Each number is 500 + 25 x the weight over the matrix's rms, rounded and kept within 0 to 999. Layers, rows and columns count from 0. Numbers have three digits each.

# layer 7 MLP down (transposed), 3072x768, rms 0.0265, rows 1651-1722, columns 576-639
519504484474496495477544507500499491505510515517491480492456503444528518520508462488521465475552500490477476556524491479512499487466477517455508479516505509502523508517504496508519486547544484
501466493477539490501539483501481475482482525509539500503457475478501512490459492504497464515555510478490468510519480466505507470486512456501513528533485516483519518525504523533508517493519461
495470553468547507501464490459484491532492542532505485504502514499468461560493500530516489518518515437563508511498463519481500466508497521480498508553521526479534456471500557528509506505477465
502479484561485485489515516500455521490510480473526519508510468500493526526479515466475490533475474521488453488495501520483518502501497457502518490513501494495505516516497457480497495479513461
467477481521501530524488513469493493504491518468502462496564475453464468510495518488487524489511496505502494494493503508548464490456534515548503494478505490478471486497492512536510509497457506
502526479547523488498556492517475514506459502495562490510491468523496517521520500530504493542508519523465458516508468515496528479522501469517455490508495515486537448463507521467524509496461463
465535509511467536529518521577499526463489524515517537476474473507525498538522467485513487447448524469515488464476516485521461484489535465541483553510446466510520508503506533522507520554501489
494481536452485440482509488486522495531463477533491523516506486504504510519518543475500512500505517515514505520497507472458518530487488492550496476541487525480492452554545489492485517491545518
507522473508484486504506491506494472500471483498502517484493528498520533504530500463516489482552481548511511450477467551529488545486515507457474501485492525491507517507483483530522484489509487
491446488473513522492495454479501506491479494499490501533470477493492504526503492448505473491516457493489478469531505503478542484526511538471484532532472475518475505518501475460498506510466521
481507466515512524502506512518509465457480511524522514525491535479507526445487523553523503468475463535545467494503523566491530450491430516458534518506419530486447481494487497550471470520498485
487514476531501491504511455517496532516499500464510476481481462509502461486512476488490486522514468490465524486477508447482499530524521534478500439491547479557503529539493507475494483521504495
505526561519453527460474535475494428456506514503476491500475504559501546493524528507514500575557482489486481514515502527478500500492518525482450492541490500508536511502484500520508532517505540
498511487507498511541459501516497494503512574543451505504445446498501517557463501477530516477485505483521503458466492471472458516505508525498544473518466484463446479545540445560490503519479500
509515525512476477497478498458519512510510471494513476473483496475481473488496478550509454499456496482500462481521529517515487517494460496534514488485462491493507496473501511488509524524489527
500480493536490489492511484474493509489505456522521519472484500465509473486488469509482502500520486512543467498472484476546510476528507487468489478535492543468493484513534477491461495494507473
520491521448482515531485474491500505497522544478503509456492501500494471480500438513484507485504501537548477515467467497510466473486530542542510518548503467498530488484526529470446479512486494
496518493532448486516497501440492500520538479497508549521469532493499500528479486506520533539526533508515507475498472554514513496507487493494454500547504509476466504485469518527502520487540477
483482468514506480538517535465481560505476476531498518489522499530524462473499507490520531516498477475489450503470473469490528562525506503497491491496530484532506472515510482503486469470479480
462460500526524477523502573497505515476535496528513509453478493480497513519524488471473487498456489525478511521472522480485520502485503520482530467508478489493517548529509488498517476472494488
451485479475493527474519491490454443508497458520493500474500455532504489500489509457500445530517499517468521496489489492507494470507570535486526498503525464487464526497498486487484483481461507
523509505494504480493500504492484532506493520534507537518529557517548485495521493445505558505515514484494517531503518477520495528502495467506472504527525491494482508566503497542529529485460491
483491477540540490507536495455492509545510516465494515522530497506503514498517463498544483482496506511482505543472490471532502486485458476458497546447504502498487514510460494495453513541532495
477516536455501477526495472544497484502420490503498526542510502494520539477538515501524516531521536487486489504513515511532492505538477524489520483490517480520500486484476529501513512501539485
471484443491476527483526491507457487513506577470474531505474510520500497468507480531535493519530497482535494490527497520542476538514541511499484521531515486506477485495483514508434485489493476
479509521559470534538509529491509471495492541495455501455470485480470492484482451528470476488488484507521502525549477498488564441468528466512506479497494496507459512504501442522499455511494463
481517528500453496522485428504462507517470470521547507492492479439468540468544520505485509469452524560461523495538490516497517522508512512494545567464455540494535521506548490517527490549473454
498479475543502478468503494500495465501505504499528471499502493470489491521482527485531503479497513462532518494507473478521491507455526502496499520484471521530500508514480493525484484473515478
504495502480496503493491501487488512502489496523499499504496499508480499506513500477495503501501496488507502506498502509496495502522496560507496507477502504491501488486492501491514496492500497
508498493533497520507498449473491484483536468478519518508505508510497425508495495507472470470506476491509529533487493489492516516459471489522476491469495519525491473514551519518505533476487506
517525532501506502500426511555511521485500481520460504527464491526535480559497510536515517484507495531523508532536483513447523493497550497498513476469499528457458489509488455483540494506507544
513495454491463502485488470486546491518486519499495472487499509448527485512507460494452542482532478499532562534519464498512523505480476520492540519504525510452465493504503482533525529482495517
436510498535514488544477467453512503477532443493500468511520485460471499492481519507529479546503520477466511460559521518506542529494521473509479496466499516495485475470525513478459498517494493
445450493526505488526467529491498526471512547489481528485464506533514522508508558431491455518562501528549498480457503510552472504462506483443517529494486465549499471521486459487523500513492551
520482478504487513489507488508533527492538470519447505524478496520476550462460506454532523515493494462488509476475462538449480471455543515530486490488512532503483500526507476514509491505503495
485493472457507503487526470490480502452521455467444518481465502478492486498527502460486500482504477508526498536490524527510507519492536472527526483462495465515519531511525494506526493512474447
468499530467477494484538506515533513465487505528471471478467523529500499499503479534518474474526476503510483558519525531467470543470526514501483530507501457499517494487490468512460474486538500
492481502469493520483482520480522507459460479526494505465490472467518487452495486544478499484483538504505508489496436495487515432468526541517495487477506521467516501509516464503539511477503470
559462489499540507500489486495474505514514518504536515550490533549468507532505484493477483438474514524509550487484472483471475497481487481502504512496494506560502506524468502539512522524497509
562488499469543418523516468481534503524494505557513508554515539533509422492474528515522469514472493475515498501493522541534543480506489483516537539557521486469464484499482476553500494533533517
473488522508510490474534524514500515512484467448498495532486519526500452496515479504478520495494497498519486503511527437456471505500500454448527504504511463472444497418471557523497506512486508
496472510469481518498458497522475519526497563497449497431484500577489545456483464481512484480498498508470509530485476529479469500517520487511512475497512519475509511516515548487500502486554533
522498511511459467501510519519487502494509560503460533521510476484473486531513511476498502468475472505513509506490498508506527485484494480494497480471451547531493525544511492468505498491439493
483518488515503500484472497516521492514549496483505510503527513503541520505504498514532555461482531507466500530503500510523489474496506516529517506518451515494527507512509505460495509474509484
475501481500499513526478489482511531483467473500466566495486489513511476519542487485493476461521505482457480517538475479509474534554514520452507475526527471511435518496526507515501498506488510
498480484470498508511483513483473481506501515527502490530509516523503519525497490507467445510530486500506452535548462431524477492494546500504535564447513502500491469458474486490466468480461444
506470473512519533525500522488526555520513519489526459553504496514539488522501483487468517537489489503521468485504508472515489446520458497466489509513502501510500483551528447496464478519495473
484514509517507511508502499543508527501537514491466516494512495491474530525502535507480455535492459503531506492491474505505486493527517467469527487482533465481559515484505547493512493506486526
494494463486516500537506476537480468507470526496493483535479474491551498492508482494531590519517449498489505518492562476493488509528532488506522516498502498511489516499475511496527457497461441
508550472480497512500471479514483542552504510551493473495467496458505558530503529467470486504480503507486498482494547492493502487516489534518490523499448473525481518470471481514494523512464485
544490512489493519469526492482522464463500467507466514504492532477532498476445505519481524456499496493510541514472474506509470456555516478458480498507505454539505500499481477509502467487481506
532509503418443487538505455499474492496506494478516516479462551504448477485555499497475472553491487458506472497560516501504497480503513498461460493493492490485445492487504492469516499529484496
474490539502479488482499506500500521482544496525479517517462489513526497493557577496505521510496524509475520492512517498507544483522482508501493504510498522515515504467510502516481496514523471
523509505486505542512493442510487484501517490560480518517475510497514433496489459512508492495542458518490494516542506493481533478532492505514509498482492477533464480524507471526476518520487534
498536496504503501480472506498475572500496513492542484464491510457436512546484502492558526510533550526468499522521483499527511556462435504519483526533493502507475514518519502504503470449510504
496506481468502525502494469526512485491463459508473498567485530506483519504547489508495468503515507513487533513496485532478494497462497498482519456530503490485453490496454534505493535488521534
475513515492457493468505473510475505550489501498560496541440461528522536547476487502449487549494536463502487511494537452492503495479510452495532466558490489504443519480507509483487502523482507
534537488508565531536533542504510551528480548502495469477478477488534499506518473505462513531518492500511528490519519483446545491479512497514501525459499475506474481491514498549548480500473488
453511512489478507516513501482494465498521463507515546494532534469517534534521476487531450505474499522484502528487511487508471520481548479444481522505509487523478557503537508509497510501508517
501472451545524496467517523535451512501497506512502490469527469505533466544509513532513463477503429539497511491497488528509553479487506496489505480503487508504514491521502503570514494501527481
517532506506471506492497474539491494510409441513465490515499500461532516485505497473464545512486530553536530493481462488486489496516522496510486506505531535530517448523517479461512527506478461
475537473463464523517494488487515447502510513484506518447498499460528516477458492484513492520535477472520442493470520498503476483492484505503496519501495509440543528504486489506535505526497523
475501496495555514476483516521533490500522561519513453515512506451541507479498499510471506488508506487530485473463482475526515503526512521530472496438455488496511516540529535488488454478490486
479474487514513510517512529526548490494494451520486527534516465524545507505516505510541512548507494573489503522531439556537480491505509493512447518522466494481481488494472454477508497480495530
528451550506478486458523497477485502478494527509513486471503483489502524489488490500486471493526513473527525502531497494505500548495535516470480491520518497469456504499490511508475507454508503
473497548506496544506488521494540518468509499508535513530492563489500523525526501495524475464514501491506507511492478486471508504478521547500508486500484534501489531495507478462505533524515474
520532460525554495516497497525507519510543511497454520492509489452471483517563491523536527516519533523482482510510522514489507492492495528475475532527547499538465532537496484485516478490531454
549494485523526515479527463490506462493466505507495525510461474528495493533510513501479510470524515488522525497476562506496523484511548512513497517484527465466493451505479482521454542508524513
515521496485473464435477527533529556528477483529505478505539503500523508480499531503538462478474468505482506518499527484489469510484488508522499432496504514481482538498525493512465443506476500
468472507501506480521505522463599497463482484498479523479497534472500502570524521464515519480502514486540448544471491488493474534530500536519498456524487480523472486492494430506534475478477505
525506495480466467480430505520504487495520480526516472494503492509513518508506537493509475502533497493497515512509541474484462492468502514515515503502449549492511530520485486479485493528492494
528515524486485457462501486532473474528516465455495501502453533465519486512514530521479507482567537518507478460482514526486527486534548540538453483503510502566509485533501485461489480534494509
# layer 7 MLP gate, 3072x768, rms 0.0416, rows 1652-1722, columns 576-639
515471497498517481505509461476510507493557488482501502500495519537509506486534487510520524503474493499573522485515488503508530473501446468572464497532477500457475475487492521469486515498515515
559526458519528499466477506512507482497517514506511507450450476489518485530534504509520478509505527502534509480518492501494445506475506508469483513508474502496529527492471526484517498474527520
471515501513475549514510484458467461530499467542479493496503494500518565506478515500506481492513463506452484497512518511500481515483491480517529493496509481494449480543462520518456500529492459
513538520511518503559484463514519451478536510500508528487497466524458520533484486478521504479519524469481580456471512536486550491497523492496520465519484528452474520507525510533487548474505478
499485484521488511477512505473509485501560447522467488483494516523494512546499486442512487514517548497530527529515469544518474502512466491503559510520509503482484505499472518536521503482478484
500520496507501481493473467483493498482453470509540437532499452480491485457513508487477529464522487503500550520507486498492514513527491487499520501524456489517532508508454459477530431488500497
541478517495492522505473492516446538505543534533489497477510519491472461532467502537451491464531490513474505454451499490489495495500504455497521536474505490489457518519466489509504518508477506
472458477520438532457479472528490499544522473522516463494467495460492507510477559523512491529518448467477449472480433494502508499548459507490484489511544473544511526482468508537528519459498487
495524520492497521463492532452525498496506476489501536564506503516501525521472528504517500493538429504574492511534482509539491512453482494482458505507499510498491494526503517514520512487495524
519506496461507481517505519476474491496520496466535483520405559551464533521476475508442452476528490495468499479489507540455504471514502457515494527536520554520532485524476504487496529513522508
520477480512495522475485525492497525535483498492543493488497487547491477525514491551481495507480478521489501505532482497522484488517470508536522503520506477433502522502451502485472515492555455
506533485514491503458514513466462472469535511498483500500500507474502499517481545503496535484428458456542497511484489501473550511449512489497490540502502519515446492507492528494530504515519499
457495481508515472462526548503439510504480530522532512514501493540503477499463530464553490533450480472485489534488521521474515527463522487506518518518527487522490488512518501468513554486501503
508494472513504493528478512505495480529475546533503539510530499482480497532537524501489528463566492497477519519484461470484523512512479475467538491529517493529455487536497534527546469499474487
508482483523478520488511520523508500445494513502487517512512469473519500500501536469470524516495511503447502475494489497520482476489482487459487475521490472484495507478515506526477513487548498
511484529457493484500483540509466505550502477512503507524503482448512490494494538511477477507491433495491529551543494468508495536554502485478518494517553530452467467502498496481454488494480492
514488491486474474543528491493505484539537489531459502497499516505476525492487486488501533551525526505520439479472483562480491500509495515522499541468548500486450506481520504512512514529479451
499529487498508475473507512506478524481510494524506490449475490536492562513540512492501515503439493549501526527505463463492481511490509504490493507497534513511460507523486469503524482517505496
472496465537500495500469498472490484465497557497497468534506467492526486549488530509499494559499453544483481499478502503485488488513497506494479533508483542481508515473489495496546473497491483
522539506504482503483480495484530468480496468507535502481506478511488506489454517523480466520490468485515520499519490517480468467545476500503483509541494487474503526511498491523496472489541517
496528492498501489497491529481520447503481496456486497543493481546470471487472484466479473533422460516503541496464470488429507555474498516524494519483515497496503475480525510506519515508534483
463497502516490482520505526478462457481530539502506485495487487509512469496543478505459508500520501515470505476524479504487490515510497509447489494491504466506507537498527498498489535502506480
510483529520478481484434516500492528515488550532463519458509533522459498565493477499514486479472496543508461506521474536501467508517508521484502509555467560535457452490521535451439492530460518
488500485494475499480469484472482514510511504522538517497471545508442485499474510486434448470460456503514459498525468558498425529542520466496513552549478502517512514533486504492501487491472481
518481482495523476484474457490496525502486491515522496492487513473494530517486437512488472475498515481488517477456500502490479501502531531542538535508510501520547499552527492520473498514521541
500472475500482500471471496494523501465461509478496501495463457479484494532537527489544503497492510540530487539516534475486487513503494486517516520510541481447461454515495550471472491493516471
476488422481465547451490446502441497530473496539463538493482467499463527483496504461510535559501473483483482504492526535512490520501509503538479521483435519495488502474508500556481519506494505
556422451451429562382461557504415516541575462580507532573379527496485478614523501409464491515483521483519536489461522465446391488530430494578532509492573528539470424458488494420557516538482413
477485514516509519503514496545518507523534471526457501505464465497479513501468501499523526563516524516481468492493499447481470460484494514456502517506519464533471497473518489467506533487479532
513533540445485498497489527490517534502553533516573477477507499528461535511523502495508519492522534484494483529473508513468507458515517471482503519543490521477472475508506511472490531511465480
516506515481473578429458480477456464495510498510488516497482493441454533459516450495462521511528460512486526518446439495467479469525481473475555492514488503524477492493452500471491487517478554
469528510471496536515465501525484503527504517506427454452475475531467526486467504462525519556499520499497531486541482533523454521505494491511498498488490504503494501501515529509510518476526511
486474485503513472483457479489493516500513546497524530512491500492502491522460514500504491517584464497520489505498493512523474494437507475466475476481524475536501499504483478463492510520515537
530544484516528462481517487457553509521469544485489468526515508505471485511510492477515481502481460512474479529474511515491454499536546499509477510564516510509510495475523493483512512528464476
492458463496513515454511489541450480530495472504498459511470529487475517446504513463537475476539533497524545467478506567481529476506506496488545497482554531555505463524552504523480527449453491
521473478476464521499514496499520501512479499507502458500485521523498478507504494452503561502422472502495473516492470516508475490513517539542501512481473506495488535552538513473523490531465511
483481520525504502517493522498530509524497487498479521535459498509509519527511480503489517506497486511523490551507544492486484471488477491503522437529536501494488445525494500522491512478474501
505510513519498493503476519496492507530514522550484487516499530503475511500467478513498488487454536518494466480503554483457503469499519503506476497519448518524500482520491481485511542510501479
496483505529451538475458448506464491515494497555516484515457512518472508507523484513528505506498476468508500509488505478526523476523522533589513522503520484515419507494516475511539419454514473
495494533502514489509476563482490521462490553510554492477480481556490562464508483517504527500491528506504483530485477515485485496525497522504484495515431535516513515512531488510479461530479490
509481494459466536507548494505515521504525510482516479490485480480506530507481477514489488513490492504476481535472475502487507487504489499509481496474522526516509492488482477480479489483507454
479510406470483436525492468473505497552515469528509496530504503478475498484515489492449495508508498512508501515539523490462482548506487534477537498491539513545467436476483515508490526503486493
542488503471549523508503495463532484555497501496496487531533476516468482501504478538478502536487501465521470510507469460490512448494519518478458507522497504504523485528536518513461471471494480
508521480471479496460496519474484471518562507510505517498494518509517512512529541473505501488480480508484520514464439499521440463555484489486486493526454477544490487505472497547472496524530535
534474460476487538472566537502501486513541470532516480449490458514465514546484484490465494494512471521510510476471516513495484503518519519528493507528543467545501491542417491481487478491490467
502516488477459509494493539477461521554505512494495511542516504477513531508479496497494518523495494470530500511497494489461512503500494499502525503478554470478505448496455544512475460498518461
476478517478488471481461500466444498476472496511491519477504514486482509505483509506488440502554441499522506510506493526526491510485480494461530493503518511521460474527458481458466515516500507
503504521491471503484508509451519492571460484498460495513527510485448495477485552468480460500501508435541481490530485548487488520489486498494482514482476501491526543522457458497520504493505539
530498484505455516501462559499501494454498480467492492487500506527509508505530510511472500507520463512517498520496505506442536486520529486517493465506522533469511488481478492492462514515492502
512521487514499495514509471489464519575522495488505510457490521566485469523542526517461497499525572489488532517468506459540509481551498479548507538484505467509504492495530525502485469498511455
506485486507510503535506491539455493478490507497463504522522512545474500540502517461509509514450529515531461528504528474475477510511512469482510483527480527475505504498515445496519479537519485
532545493500536520485545473542522491506482470502512501528483459466493523492408433500510472467494463506458457492482559522484474467471541538505513530497478493465516514532541513491523498474475491
532472501524516487456504532521489498526480490487489471500503500520468511527473538499500475469486531467475521487514453460523484529470448481534525522554497516510502489489542471539496519499491473
479512504486487486441500472525465496468526495554478425537506500491495501513542531456532516445509509530502548457536511545497477525547487481483496483539500511503506532490523491495483477500508495
509502500452514525498480521442500501508539492491492427498489458505464502502502534507530492494542496454481504484511528483501525473528494479506505503513480541445480518527488496547513529495471506
506470482507507539499483487479470541483493463538512512537502526549488481486482520445498469468497544457458514509520510504479469510502497505523535525506518490464495498521538532508457485484423498
486465525537446540491531482535471461497499490541472477503477450513497504502503488494487471517475460479524516533503503493513475459498520496499547526506478507515513477501518522511485522514501467
505500515483491480498444501499478485507548523530478500480464461502519488529539550512478459479512512530473507509536461479462470468500515504482489494488494497552516539490525509472488491526516477
527543514442480481505490518484487443462542497494473497532493505559505540504482548484455504514494497506541467478502512485496465527489465484535507511538505481507465511519478459498544498482501486
533486506546476480561516546485474492497496490477519471522549532491493503502546530521490498507514507461540478518485513467500506505492477486492490539492517484505481462513505520547462509491495496
508493490488542481501507483502488505480482531551530504491472473530492518509478493520475519488521535468496510507486527455512466518531488480499525539483488461498495509473513546474506529492506531
493485513436476487509505503520513519539530458526527544512503499444512478495501458493442478480509502520492458467505494515483511478497469507525509475481462516547523480509490538469505551502509479
483508489532550486495510521511438475537505462537476489514501534572508522509481497521526517495451510523478549502475553496464531505505525468514480526495508556517485463450511488500490521483482496
522469539495492508489496502505498476504508470543528530490479522525459469520509527468506484514484540496517533548525472511453474484528457531515512494518482464505474482516500520478518523511485497
495453510452517538466476477496524534481470449461527481540474519535481482465491519474460487551478494542465471524477467530499497512555507467467514500543490502465488501511471496501501471493525498
448520559531512495525516488490510506508483515520485477478536488509456493549542488489502511520496482511505440499476517514473489436479521530513462476480482508537483498482507473499447564476488526
493509501481473539496514487494502479543517520506525495515484495494501524516501541478487504495553526487502435506508528508450509509485498524501475475534467514527532493481500527445456495547481494
519495461495528497507455500509499469547506537542536492490470545520467529477499514494512513528523540458523497515491498509461474447531457510541500509559540489521503487513544525452493502492472520
528470496541467538502527477508537449531496457501435468474450512498510464495490494483489480499496516531487478472503466476504469489494457489468479498527486475547514557513526527499506516521504493
499491506492489545484474511495459528520508495512453474464478516468471511520522526510508512515496486512532491478476450548478543486534461468470490492500516481489507495457454459497541508481485444
525475477495511536478512473504519505505475540508459529427507501518493557544536506517510478509503481474527568495500514480525509498505555522513483506492517500550495497538531492461528486515490510
# layer 7 MLP up, 3072x768, rms 0.0395, rows 1652-1722, columns 576-639
510488478529544501532519495510505545478489499490491467517516482533485516523498488449529490486524502501545479473530540477479498511513511547549500518452478535442523542501504539520438465507497535
507509511461540511499482536506528482485512438491469524500496455494447491503467493492506521513508518446476500495496498526505500484474488483471474518511549558467527524509478486459508501512488546
514541495485513512508503558514465452531516466483506501523494507499503507471501497498480556531461534515512544487491465478485505503434489520495469537496504480464533540504489460578540494473530519
496496518501508514471549480493533489526502518486506512450545525497523494506489518466456479443503516471481461526536485508478511505498482537510494490489493542453542479533479509530466532464493473
457543456519469469522543537551477504471515503527507485489489507481495540540500487515464522539523525532513441557489527472492541473495506528544517518506484527476509485471520530491455523463498456
504500482484545478499486515501489474490477506513522486473476535467528510461471528496502513471477542502471530476504463464486459492525493469482506482492564499519520500484485485512515488463483490
482495503438491466488519536492483486504517474508466502517520469518555475528475487506490505479500465518514494480481545480496523519477508499471530478511479520520487506466461471509496476465490496
487486521499465499557513484538531482444490527497517487453466501511476517482532490486521506512470511490529473505536473509488513436504465505517518472477508524503471494495511505500477515495524462
445494461478484541529499504510483462512532508466489496502521544468500527498546521480494487480493517484494466485498493544522557493538508472512464544504453507553495484536489485511537522530489513
476495487538505469487525473539497471490511504568496528496463510531479507539501462481503508508492484506475491503501506517497464467524485447486528496488524561532462471499501498516483511530506482
501476465502509492488529590498531518549513477531452461497497480542486464521546482555488535476510539511463494477530509478511534469490508489481539468554508497457488468506539497488524491462534501
482539500514482542511458464501504515485536487472546540457527499477535519483559512526505490535539490547496521513510496516487537505493534439492510506526498504484504510499485528511507506499455499
527485454497514510484539499506500497484499501458518529506502535525491517485518516494477518520480502500491467498482509468501524485489502512505501532489446468521500532503515513500488531505502505
504529508456469492511473537490542509491479508521480469504501511481486491494508533543440498500466521503495509469496516506519554500482538516513497473488496480468519518510526484508502517501518524
474530476511543492504518530447561510486515501449485481521501486520495469508485458500460523510465510530516496482523514520485502494470489491511469488459469519548490473536490486503506519486484478
492496517511464507492496486491495530524500489524501462480552478448532526497452494512507517476514462559500511499505524489527499509484501540517521485545519511481513494479489497470465484538517547
499507528480525509416486502480510526484496508464505501503476481486491489514475544513527500497546517552518538498489499457506489502511532466492479505531491510521521484505499560457504473485508511
475516491510514482492520524519496444472498497469456553526521462499484532512507512465521525452470559471519523486543489488510488538508502497496520505496535531517545534486515512519534491503527464
490510516506447545526531508463504477483477530500522468517498495512491473488438463530491460466502482508518499481477523510530474481454486489482505481483471499497473477466508485499517492468479476
483518479488507550507507491483473487543457493496494474522531520514470494456476476483504471469466475522506495488519503483515503493472492501522496524521501533481512517551504470506461511492517442
484476486490489490506478474516495527485503536491499514472536489518545515517525510509493491488472512503502483487519514538508467476484464452509511535508460451473565513458504484526547469539497506
508512551538446499509464458516460525513477487511499527482468487477505474540497527496504524520505482543491475484462483525490499520525499496466495534489497471497495498449459482536525459528489546
439489507529477475490499533502485467512449571500551538519540490476492493510508495466515488480504504475509493518484458508506500511487551475512510486494530515523490513530494483481522499480484485
495492551498526527524520505508485514495548534429508491513466493502511483536461483513541476494527478469511500487495521509503504492489561502539532474558487538461441459468513495491442469489488551
484466513518508538521507490554513512485515500537525477537494515492534489508494498527510508497475484509526523501487498534537463485493511473468476558525485503521500477503492518513566466518489509
500489470525503535504524517534445503545519457509463537515517526474510460521494499534483468535463446529496497504545463466508493514495520506469517523478504540505497466459503526533522449517481533
513465504490512484482476505505564529519519423514500466509507479455461514492462486491497472497525467505516530498528444548494563513495523476519473506481529502466482489512492479505526485444476544
526482568399396500536494551403445508570513412611531452543472527429502437497537498509456542508465417540619592560500555548459557525630501683494530489394572521501516453416531524419624503460523437
505517506481508472465529514482501490503502484487502508475518526509541493551481511490518491485512534502513509478504467447524510520504537534489462498503484515484482548503505516525488464542504509
511516492517499485546465497511524519498492534495479476496516510487514509485519510473488517486511464502511543548501477499500485481483540507467460535487468515517506519505454472466503517518471460
529467527493489529493497471455502518497523527496501464479552488524522462492498462528458520488527494477483485499491464541480545527459468491481488490500520572487518533518519488545536496544524491
491502500507459507445478504508502503511496505493525513523530514484462523471533482514514449524497560485493512492470494455509490500522501478498484526509428511498498524506493505519503511544466483
505512478546523480496492519510452486476484527488533497499496540487507497488535478504484481500477523479502508510488517466505519494518500466478510469502530474515498499514514464472501466508441446
448479462493489492492511506510492481493483490510477503460516530539494494554502503530499462532434508480475467520502454519469544465511482474491506516502440499540491476451526433483442546502456480
520507513503505519547509464494514457535510537470520472493517461518470481505526491500506446471502489546482529526520484506505558526527506529482475541467492451526509507494479536538477492520519479
501554490469485554507470491504503510488466494545529469516499494530519477509525470491485503476496534506462516484535533528481463478497526527512516523478509464537527503472539474543512470515517511
536494462485474528478477482476500507477512457469507525508495505542489479519526467520474473494484493523500467508500524499575496463517474529528502522475514504486483503489486485504525516500485484
557484514445472510483458466501480542524527522495515463498466489524469512505538512444463490493490509502507538514506501514518456500522508495483473547489504511521528519508498508542566448530475510
561472501467506495533518477535536515503477545453527491498485461499524486562500518530494503480484500520526507503474499531553485445487510518477481535502565515473532542474522523483447497493495501
452450500522460466492500523512486520502520548486541450467503501494473520478517520509469477438473495504511471489411450473469514456489479464505491501481461491510533485504527517502491512473509498
504500486510502497457486541523523547501461512508457492528479459547487489525448495502500557483500502501491485546451455484527468530499537514522496496532519501455524532511519510514522472480505502
434503497480497486494480513444493524496514487468525472525493506484535482521494487490484511541512497479498509513532486460515492498516473494534513541507523497521524483487477502523505497514470527
492487490471478496497503515504458531489491485528485475497478462495502510504491493498510510560511460450495481531478496522498474477504449525483549495485532517523503486493538529527529478495481530
503484490527492511520490465491500503482489472485480493475540511459456500506550455459484488423512488493497461461523487490489502459511473427469542514496544506492495466489551522499471501511493488
517530575517503496485502501459458506493503497543466500552514494527539518499498575497528490510470482478474506573549498489514511505514483489528477494515457572497467518508548494485465435519506498
500456508489532492513519481499509503490469479488473510449506462475478503525503463500508492507495475513512506507473513521548517552493478533501521534495499460485496526496500529481520504516503507
560502546480510507442510475552531484505537512502523499492490508453461465530471527495504481508464498441540509530456508497461444478495504504472494532514474506502514486476539560500501485520507485
486507504497502474534498463500526512467488480503460493466500474500420482532494512487484496535496533480442484532498447495522490498502505503530501483501515469456537494495511530451514520463481511
500473496445538490484562508494484520519494523487510507441484502550509527478467490506515528474561491479503494502456521462478560492497502490487481545505509497522479478522535455503507490492483529
475540453517495516532512501496502559508501508513560473494496514482527509493491502463472520500518478474530482481494474508513557449523542495513475498505543530476517488509476506511494507502471471
535476502444469502480509507540564493502449528531475504511504486490501504487532515507523493512499516490535480502512512545519483452481483486491485517484490456513525497482493528523538464505504511
497485435484511511517540468495517493492491522495538509505541519485494498495448437523521520484503490508508487494538532525485479523496495484508512547484525479501517487510503502499520520492508516
513508498487520461495489519568460493547506505562532470504467488466491535508486491489456450452481534537510556484470470482510559468492493526535493509458506513499492495500511457517534468501500496
470555519486483523504467493513523498502518518521488503475478492515475525470509471515519498537476489499523472483458473532503502497505477469490545473479508520466458503578518501507502514473449563
461532436518460482506474509477484502525482513527474469470490520521553521512490461497474504485466508507448502480490437481424505498501500518500488471527469525488505549514494520493515525509511540
446483535518477474501543548488524523563498414518527489487479458542500519485553504522530519534468486517501466507512475501532514537516484496518517468513469483540496490487503524492436458477491483
494517504508481489520530525508509571475536494496540556494496472465490460527515524496490461474481503527471492522501453492516565483531483520467479459490504518524453496461479507529486514529529492
477503450503508487518496499503465479538475507489532438508515492493507513537549497506518523480515494501469502509523484502482510491497526498505511499538513487475533503485473532523468516504484455
478530503531465506513469443527442504522458544506468493521485509511532502479487517532504517507480416490516520490459532520473534488523505497472500518499480484506485551504484508516544464526447513
504550512512500552498477475488476513491491505472536491506509513547483508474476458529524483472522513496485429535466464533525508501489495491482491543481530503497526468479487547458483505442514485
474510478495468522500482507455433510499489528495520515502513518468534514477471497466447464450505449509457450493475507554498515559503451488492519497476461542533501528481496501533494482485498493
475490541475456468504474535541534529572535505492542534483497485449472446490455492477523536493501518490506538481518504489480526466533534479531524497510491519508513511504490470476537535468540516
555507499535540495446460477510533459519487480541502501496533546464498504486475503489535489470489487506492536526504466489518512470490490499481486513530441475506545520504499505506495503469457449
559488508526518529522462495511497471519498505469497506478533497509504481476496463498507484466514563528504506515530520462531469496506478528444493532535522508504516476500492549464422515534472519
509483514506506523478496580499509514518491474524473518507485497553500517529484488487501527523501479514503507477498500514488455520492484521500422486524514498471522547491484497472484504528482512
531487520518498491519518499528531486526489490455538506444457521491496498472517511485480508522506485519495517478494532530452495474524491519476523498500504541501554523518489476514515471519506498
507502518496543484502488492526525498515517513488504440521531512538512514530492488512499546478540490501501477490519516436499491531485562509479534497497496490530441509482520500448511465516532533
452481483541528497476488493465486529484482519525486547532505525479551505535503551437542467540463512504520526546504520562491504467511487544480493496448500481482456485451503489531469468529485517
518497488564475494455511557498522511516499476516497476517503495517479488499522504515504562487475467459488543477539479495491494536466470481511491498508460512472499519516531490450486470461534514
508495562489498482536498435495485506476535499531487472525497486509485544505511533511485520495541519513485512542506486519479487481501494508497452465511516512520520542490505498518520498483483503
514444487442491491509461495501510501597535478503449475533479488491466496518513489493488467515528506481528520468531468502506507520509509498490520497532521514515479538480479423505532495481552486